Each number is 128 + 24 x the weight over the matrix's rms, rounded and kept within 0 to 255. Layers, rows and columns count from 0. Numbers have three digits each.

# k: layer 4 attention key, 128x128, rms 0.11, rows 95-119, columns 0-127
# q: layer 4 attention query, 128x128, rms 0.119, rows 96-119, columns 0-127
k95:117124179148122117143085160182151144092067146119098142171107130187116165091176116177164115159208105150104081092136131086120077112138109113105129127130092113150127107138138090136121107135142172183105143106136134161163094143138114135150073140144163154095112140133164168116089072125158124158111077178112093120156117151110092039100124102111141147126118094119156124117100100114096142112059
q96:156109101087150170158162117147146165099145133129059131146184123122116147112110102114103034040125119128111105105129173150210091100072099164146113120187135128123098182086128109134151135123138114145162123165159129142080174087108158142139070081142105086103065107101072132152128175132145061131136137128139169082103119119145136099096175152103086104134142164152130152169154139154134152118107
k96:155084111098113143188101171128102101120185132137105117110154133131177150129083178169076122113088124144077146092164149089128074082070114204104107186152112043118151153102134152109130160110123188158123144101159130152119205096130155099119121111164110148086123113103169063138123149156115144071098082174144113099151126097124153087132088177149118102105172127167116149077127140152114117134140
q97:141198112099136103122133130101198136168134078153151130168113126180035116110139128118157120075151146170102129141114141139131207099117135103123128115136135131130103140129152167095167160073140163182136142138111172164090147152064101096155132159149141160125130138105094141120153157154147091120166157120099134110131108116103143133098137146078122139123095120133152113161130108152086086107123
k97:171134132113145173117159154144143133127198106117142133124139085103174109095114137155144144121117110136111147112116111089094143126117121121133131115113134104143133125110114144106133167107118136106158172121154146128102109120129157101085151158100172161149135110114098118121099134151084137141122140096115102143135182100096123059073108151136177074117122144126182141113058152112178073087156
q98:126142158152159165157191133135161077128106103125113142128095146098066128161164089118104129154158098154117117147171141167169150126112110186159122124224075077110138162116147117104173146144153169121103164144080093085116092136101164159142043090105119117106107118121127096114123170115123120122115082100091161169141107091104162087082130156063145130098086175155130145122147095118142162081119
k98:114098159202128160171104119124124135164142113181105162030123136117138088088111085107130120118068139102088145114158155159114068150149101163097154159162123107056080181154076122116142127123102187120125181071112096106119149083092135108148108115149091120092069134141154168145166119122135143076149113162169128102122124138126164073154119152160096163103114171170106142137156070117135162117106
q99:143074137135132159109103141104148104160155149169119080122112086229176129126169126183098156128138160137141144149161115187092098159146143133162107212042117110088094078108110133093124123103152133138097107129153118196111115083082119162147158138126107081095134123139190104107101126126149169131127092155108126126134171170098186195135030129127169148127136076119160168128132141113123088101106
k99:091126137096092106146122077074077131179134145145094057109105091117091147131184132166154186104103137142181138163158118147149131166137149087183144138133170076092125077049132082139106086108141072096128120091163081141078088160089130136173117129065078076131140123106105141090143133137175169166122123030108155156118150111078122224125131120159089139174125107118142165187198111095132133133138
q100:183105147174093092163135113101063120140132105108072125082132131059160125087084168120193101133138106118152180180140114099158116119107136152079125109202115174116166187180127098144108175126114147076150097101142107095084103154154090145134129123116115130168107158143077140168143098127136120112152116123171180124144136142172096127132187134163098095148155144162121101116127115163134149140140
k100:155112141138097093180151079067117130110091098111145162109130097145145127136112133080126159135155160137117106154140134153163135139097091135119089142135081200139115133184127117155117140127120132146141089112138134164118199174098070102101145073106123131125112171109140153158137160116164135121140129224136146125085113165161169104183085164101151144126124129156092096135168089125117124136086
q101:172094149137093134158170113091044109128146101110106087100141107114227161108065124164115099118094120129161192163118126139129090155136119177133162083142098114121099138077097101128125147170145151098143135084148125150105133120139094164143132111146165097114105091081128123162134146142133172118130118128172179138147122162160116093152136143162135116138126089163135110122155140148154149156167
k101:131093134134132124180149119068077140133096126092093100116125112129109157156107118141108204123124180123152139110117140151152128115144102153098152144128107123108161128148115115157158135149137161133113108129147126173102121126110083155142145081134137102088123116071136134124129145132186147129124097156139125104137113150170140124136155173128164149181116154151128091099146113145123170094093
q102:140115151144106137157153149076101105106126133118139077098138122092158184133097118142126118172084129093163120124153130166134088138149142116098193113166119160099107119091112103143109131126117112101129214089161121082118132115186131153099055087163124130154114079138124097099120104095119131128127141096200140161102142171103087124151167032165109085151128180159097130124147169105146133110128
k102:106164143119119132135096120076123117136048115166129108155104155127123141147095112121076167121138148143124132112135125152118145090145113180126166142124104140110107130162105125138110122137134173153060089110129157108117143126125052162146139093147141093106156076140124123111182078110143087126135121151169100112118097201126160113117170145161089152131130110136083089100136149144109187118059
q103:155122166126118135135117132048108121153115155114138149142110186152126100165148166165128120178145186141124151097125138146128117183164156146149093115088107168142144174134113109123132155162097108095125133120132089104152123117115100092105165123131142133110142161150211113143100167115102186065083129132141123125127172135169136103150114162130142128172134128183109104098090096145143131136156
k103:105173114127134146110171117088127117105140170131099131088129103112138135153160102074117113066159127144149140146116120153120162112173133118165127039115143198123119111113083103146119099144108109152124095136156114095115078162124088123179141154146155155114140117142152102145157111121128165176156138129106104164137069137135100139136124203037113089092116170127126152099068111134116125140074
q104:148108099105100122150152117118062120080146164132121104094173129106186137099089110146102109118058146120166133172087117110141104160148129145114148103121088137139137134110113110150100114162149100116146157086176131122138143122190129154143119134142145112142133112121130114173143107131109135163108146116171132134131104155130088127182167122196127111129117091146138106121123156141136182151145
k104:113091131108122063183143120102135143124062142108134102156112139125070166156115129111105140132114145113156143132111129151152130139155121122094123128149125133124151133132138099136124132144142165153090103164119121161137153113141095156136131090157129108119124142092114125152153124132154128146131114157157164135123075180171143166166161125134111148149103100153136088134170106185093179145106
q105:101118073129102079128128122170078144108136159104099124075143101059222110150106119104086103133094099117175129128137120102125108159128176128097122118143168138144127176153117132138121141188083126069148070107145088104084088149179149143142149146128121111124157123105128160160104135145155160091091082138163173105155107130132128149162117135170132164171154109138080158113127135164142166153179
k105:105119118115124118173127132087115064115067114165129113137170137185159135163116130100088109130154120097147120145121119185169140128134132157130122136104117149111142183121181145086178130117100154110134080206096130107122163184139118129145182100093082070103089144143127112154146133093187119101117127138117164148162101119151153209155096080088111168127139126129102115120151105177096123186178
q106:139146145127157135085111113102099123149129155133161141195121115157120147165130146158112118093157135110150174139088121168115096179137162085108174081078112101083138110102143075148144088122140107175134160125114132174176099129142174123135059163158133111116132073106145074105173142123169161148121121131134143159135072176116130130153123133126047103140097121094161197124105102080107136197160
k106:114118110129128103163101112136118194124105176121122089146085154139058166128112074129094086120146161094110150150126149100161102097192131086116132124075144100073171060094172086159127146147145155143095122100132167137086136116129171170189107126176140126132144103146137136114120165124150098162123088131122095169148116203154113122144190136130099151167115128099161088102114120143161134159120
q107:151123149181170150107100138135087123155101119144126172141130151108120122082115106177156141154176106137108173143106136171099138079062093105133103158152164136141144125134106072119072133078117091147092151166143104099146125123141114156090093073145084129152117100142158100136153121143109118188176158111126132151132121155154097136124138092122102124088146152078128128149167150100166157144127
k107:157152105136150118087143099132141139070136102165134149105106161134094131050130137111155187124134117141081131106111159133143133092092137085098054113101121107157114145176123157174135088195188085170124109119127154140173143139135145135127088117126144133179172144128159126137113177107099105157120096150122105104088166117073131096128125124160196143084161131092119113137169122142118128102075
q108:104131168150131174166114127165137097117066172117124110123109133073155128168122096127096156156142083090139129090147106153068113140142138146128135160141124129147110153139110173111160134181111154107095130133104147105139064136138145171097127110100161146148100099111145098104116097109101203116132094139168144139095142154139137128134108103145146092154155113124092146120168149127136094113153
k108:099142165187109138126122134160122069152095125180116109137108123147143102170110090136157158101094089105094108108164162211150120169133130131142132155168092117136159148164120181120156099130108094082101114131094151096128121138140096173125134091101129074135124108181135126136163138125130162120119132098125125099147137155126171156150107067132115145150118171164087097132165135106107134112125
q109:125115132110155154159115168113121122137134135116085106146129142106146106121135067142135139103119128105149134134147124149098148114108106128154145109116100095107137156116100092143139132140107143142129132145119125144151086088154123118141103115100143088116090101128118094176121115166128108154105061128119158107140100127131105094109163104125135110138135103190165142125084120124107178116124
k109:140098151151101075144156118095107134144145115122097120124089128111094145136149099133142152120138153121127160123133149132142098140153100116112141125144130106116145131125134060147116131138144187165122112104110116169118148124082112149112123071146114105137109128105129118197131122107188128148119091187151147114152112130138149134141144108108107122138099119155168123131148116130128181142120
q110:124144100115106098148141149108098113118101087094134153123195194098155111124144126100136131151061122156155180142080101143118166144100121140126114140109090115137118149193127129125143146182109157108108126106115114069133144140174099157138149116114204122119105139110078126161135138147097113084138127099135167103153088127164081130153132101157137140135127106154149149105108118159114120151142
k110:144137139143140104131145134103135096101141115106153141114133149091143110185096126089125151102139103154127161159105166166141128152134111142099139126093045171137156148164131144137164158127119104169157074157126115090120170100138106117055195119142138114143126083103110121177116157143123132121125127149134128171125149124178154174127105093108163095133133180147151106103113115168124103132131
q111:110138128076154171114120135150096126141081127164127122115142135101158117139163100144108122138153174068102096127106081091097109119147119120164105182131142117152190139153103119171087111106076090112146124188161104179099125125140103055146160124149131124140172152133162132151081114156140142106148119139114150097109165087088145136120156168116111148130121117103093117157076125106174115145168
k111:119176108114172150100128140169138108116122098121127108127151128090152124080127127160151115083134118172083073092144069094132142178103103125170141109088152113172102170134098135157092116088067107154144144160123155155133113147104193101121103135145120116121132154128161096163137145134141118103132127134127161109158119059103109157110147148116168081117101097123103181129119147088106080166174
q112:141172136151109146131120095131098118133092122125157131094139112099092133131118085073100142122076135091141110150126129172136123139109138141120145144163111143152130181133108137138133112154120140091148167099161085083130129118160139143176115114102138118143089113113100116103159124143127118141150149084149138118083083121130058117167169136125088134168097118162093127169118138139158122137150
k112:144086123131130090145145113129158122152094120142138131098123156131097117181138095081141104114110156115103148135134146160128114170101108133116096122153124131112114156138125138100145157112119148118127134128121132119121164110118135146068133071133123122106087106132137109172147143154144120126126130161165117129114091145137189175122142118164119159130105163168161105149172097136120146116102
q113:131098113121109133145111125144112147095140148131081095104143131092131098120115105116106119117076102118141070148154149117134116125127112156141129144170095136142158143118098113132146137159154161091138122102147154093122143114136140185154121126070127119114091133121115153145106091158132095159129124119161116100144143128133116151145160093149139163145155127175089128137158166170135184116138
k113:129107143151116083172149119111144099145101138132102116139130141134099135151127128105136120150107136089135137114139136150125121152094132130129131143194119141099119155129154132094126136129132179137117121142126109139145158096109122154097127062092088088119089123105123138176155082147166124123130122166150146110126075128134169186165086106143101163126127102166141126157206128127105195130133
q114:173166127129079130142159160129073126143083104139153123108204135101097158148157144097120120117126145102103088127106154094139147113130096167138152132231110158165137153153131097096098149136153167068158139116145076083104100166139144117149143092085138174137129149146117113136100093127133100121163120116144159130124140108168091113146216161139088119125124160120136095110119130165162117138118
k114:157137142147147129104142125125117129135084109136156132081145140132147122173098107085104149061138159136114095128137104145145162164094059150139113192161127189161119189134108162135100160125067126100145141126118155138161141115110160078119150107117137153129147106124150121197128142124091189119109096209168113129103080096147177166130178179115140086061134131165121132127099135149101111105120
q115:190166144175099076052138097097155180143174087174156125117100067162099178107126172133201167131124123129147164140175180148141151139112121113069173109189142108087102107139122155098111144109155162124126129075116104108116094146139168132138075146133110153142146138100096142116195105104168130149124109130143130150164109112116117103137166077158122134116107150119151116129166075128105110126143
k115:153129124124119163080118104088075192186063119135107138110130132167141092140151105112113175169181172067148080174135092156119144128138114117150097132139142152089111092130152097106134127146181155131149137104116139143136193121113098104143157105123121144078097102129068197100071144060145114181142111139128122139130182149114148051127165137130137162129130090110121102098102140134142094087113
q116:112151135141097131131126088097123117118106144131143108078147139147134085134126117096155098135113141142111141110140133146124129137156118145144137132156125146144092128146159166131177164139160168111142089079113134080124126113113121135132200145150142137165115144094108134081151153150105113130116151083103156088129150104154134094155128144110131159149157088163160122132133122145101082100125
k116:112080145145139133123153152177119100136171118144165135093104094103161060178133106082136083111117106153182129147129136171109143143093109148155147127163107166103142157150111116091150128112137134085161114134132128116125115130135113155112155113099137156089086086078118138126110148153121143113102125117124121147113120084146113127065080136130140132156106138159112131117119145130126107129097
q117:185132110129131140149128148162101141142120140113122160130188121090177125113140148136101081086118114125110147159102161135149154106100081122151149109148112056132134170114122028103139105152178136118151115089127081126108117146122159154119106101113092117128117108121087094155156125136126167198157065076133168103154104113155126126130156148176092173169124078140155182164149127111104117140161
k117:142071125121151111149125148149083149109126156148172118111099110139115112113120101091117179100145149116127121149162172104170101140105106151102114166153052100124146158124157135114152141193150156161167127126124137170154144125150143109136161066111100102135121129065117103157156200097115127160080040186126113129158110070132148163155124138146101117152096155133136135119134075143118126119118
q118:103146110111121134065092064165148139136092129121112167114059129104097143062116110050122131149129128084121047106144122120104124112103153136124101169107166140146163142198106167137128132176090113094144091155103124179125130151072158092165134127126130162103154145129133147159112143144157114113096126194125069090089146087115128137133121159106169151126166094128114098167119119164120087149084
k118:135096125130165121109119090156174103168104095118059140106143146151120102095148106129165044159106114115134111107140123133149139128088112096105094081171169135119120155142129130090129143070093078118098142161129086136173139104120195103041110139111073136131079170156148143159131134137146161110103171090098148144156122109152173147138105097097123159137148117159132116137140130106102105145143
q119:158127151122136097134117107111155111149172140111091147188133132099079143111091141137151150126144108158079149148132143125153185138096119179097144090105102130110156172123139157100149131126168126136117106116125147156114161137064131166093132104168087106116142152073112115109169164136113114079159082122085153107157155104107126140087116152093157074189158110093143101133140138111105118127144
k119:136129075110148190147155150118122126124175137115121120114061115164158110093120115153126131132104107147144148128168137146135167094120099172151159141131103089040153085109094162113142118171125076122136142108142098138088105138160112147109157119104151149145140144104085129103095122129095125107188098097131139142133180151149137071184101158136148118178091142140092115117120131096137089097136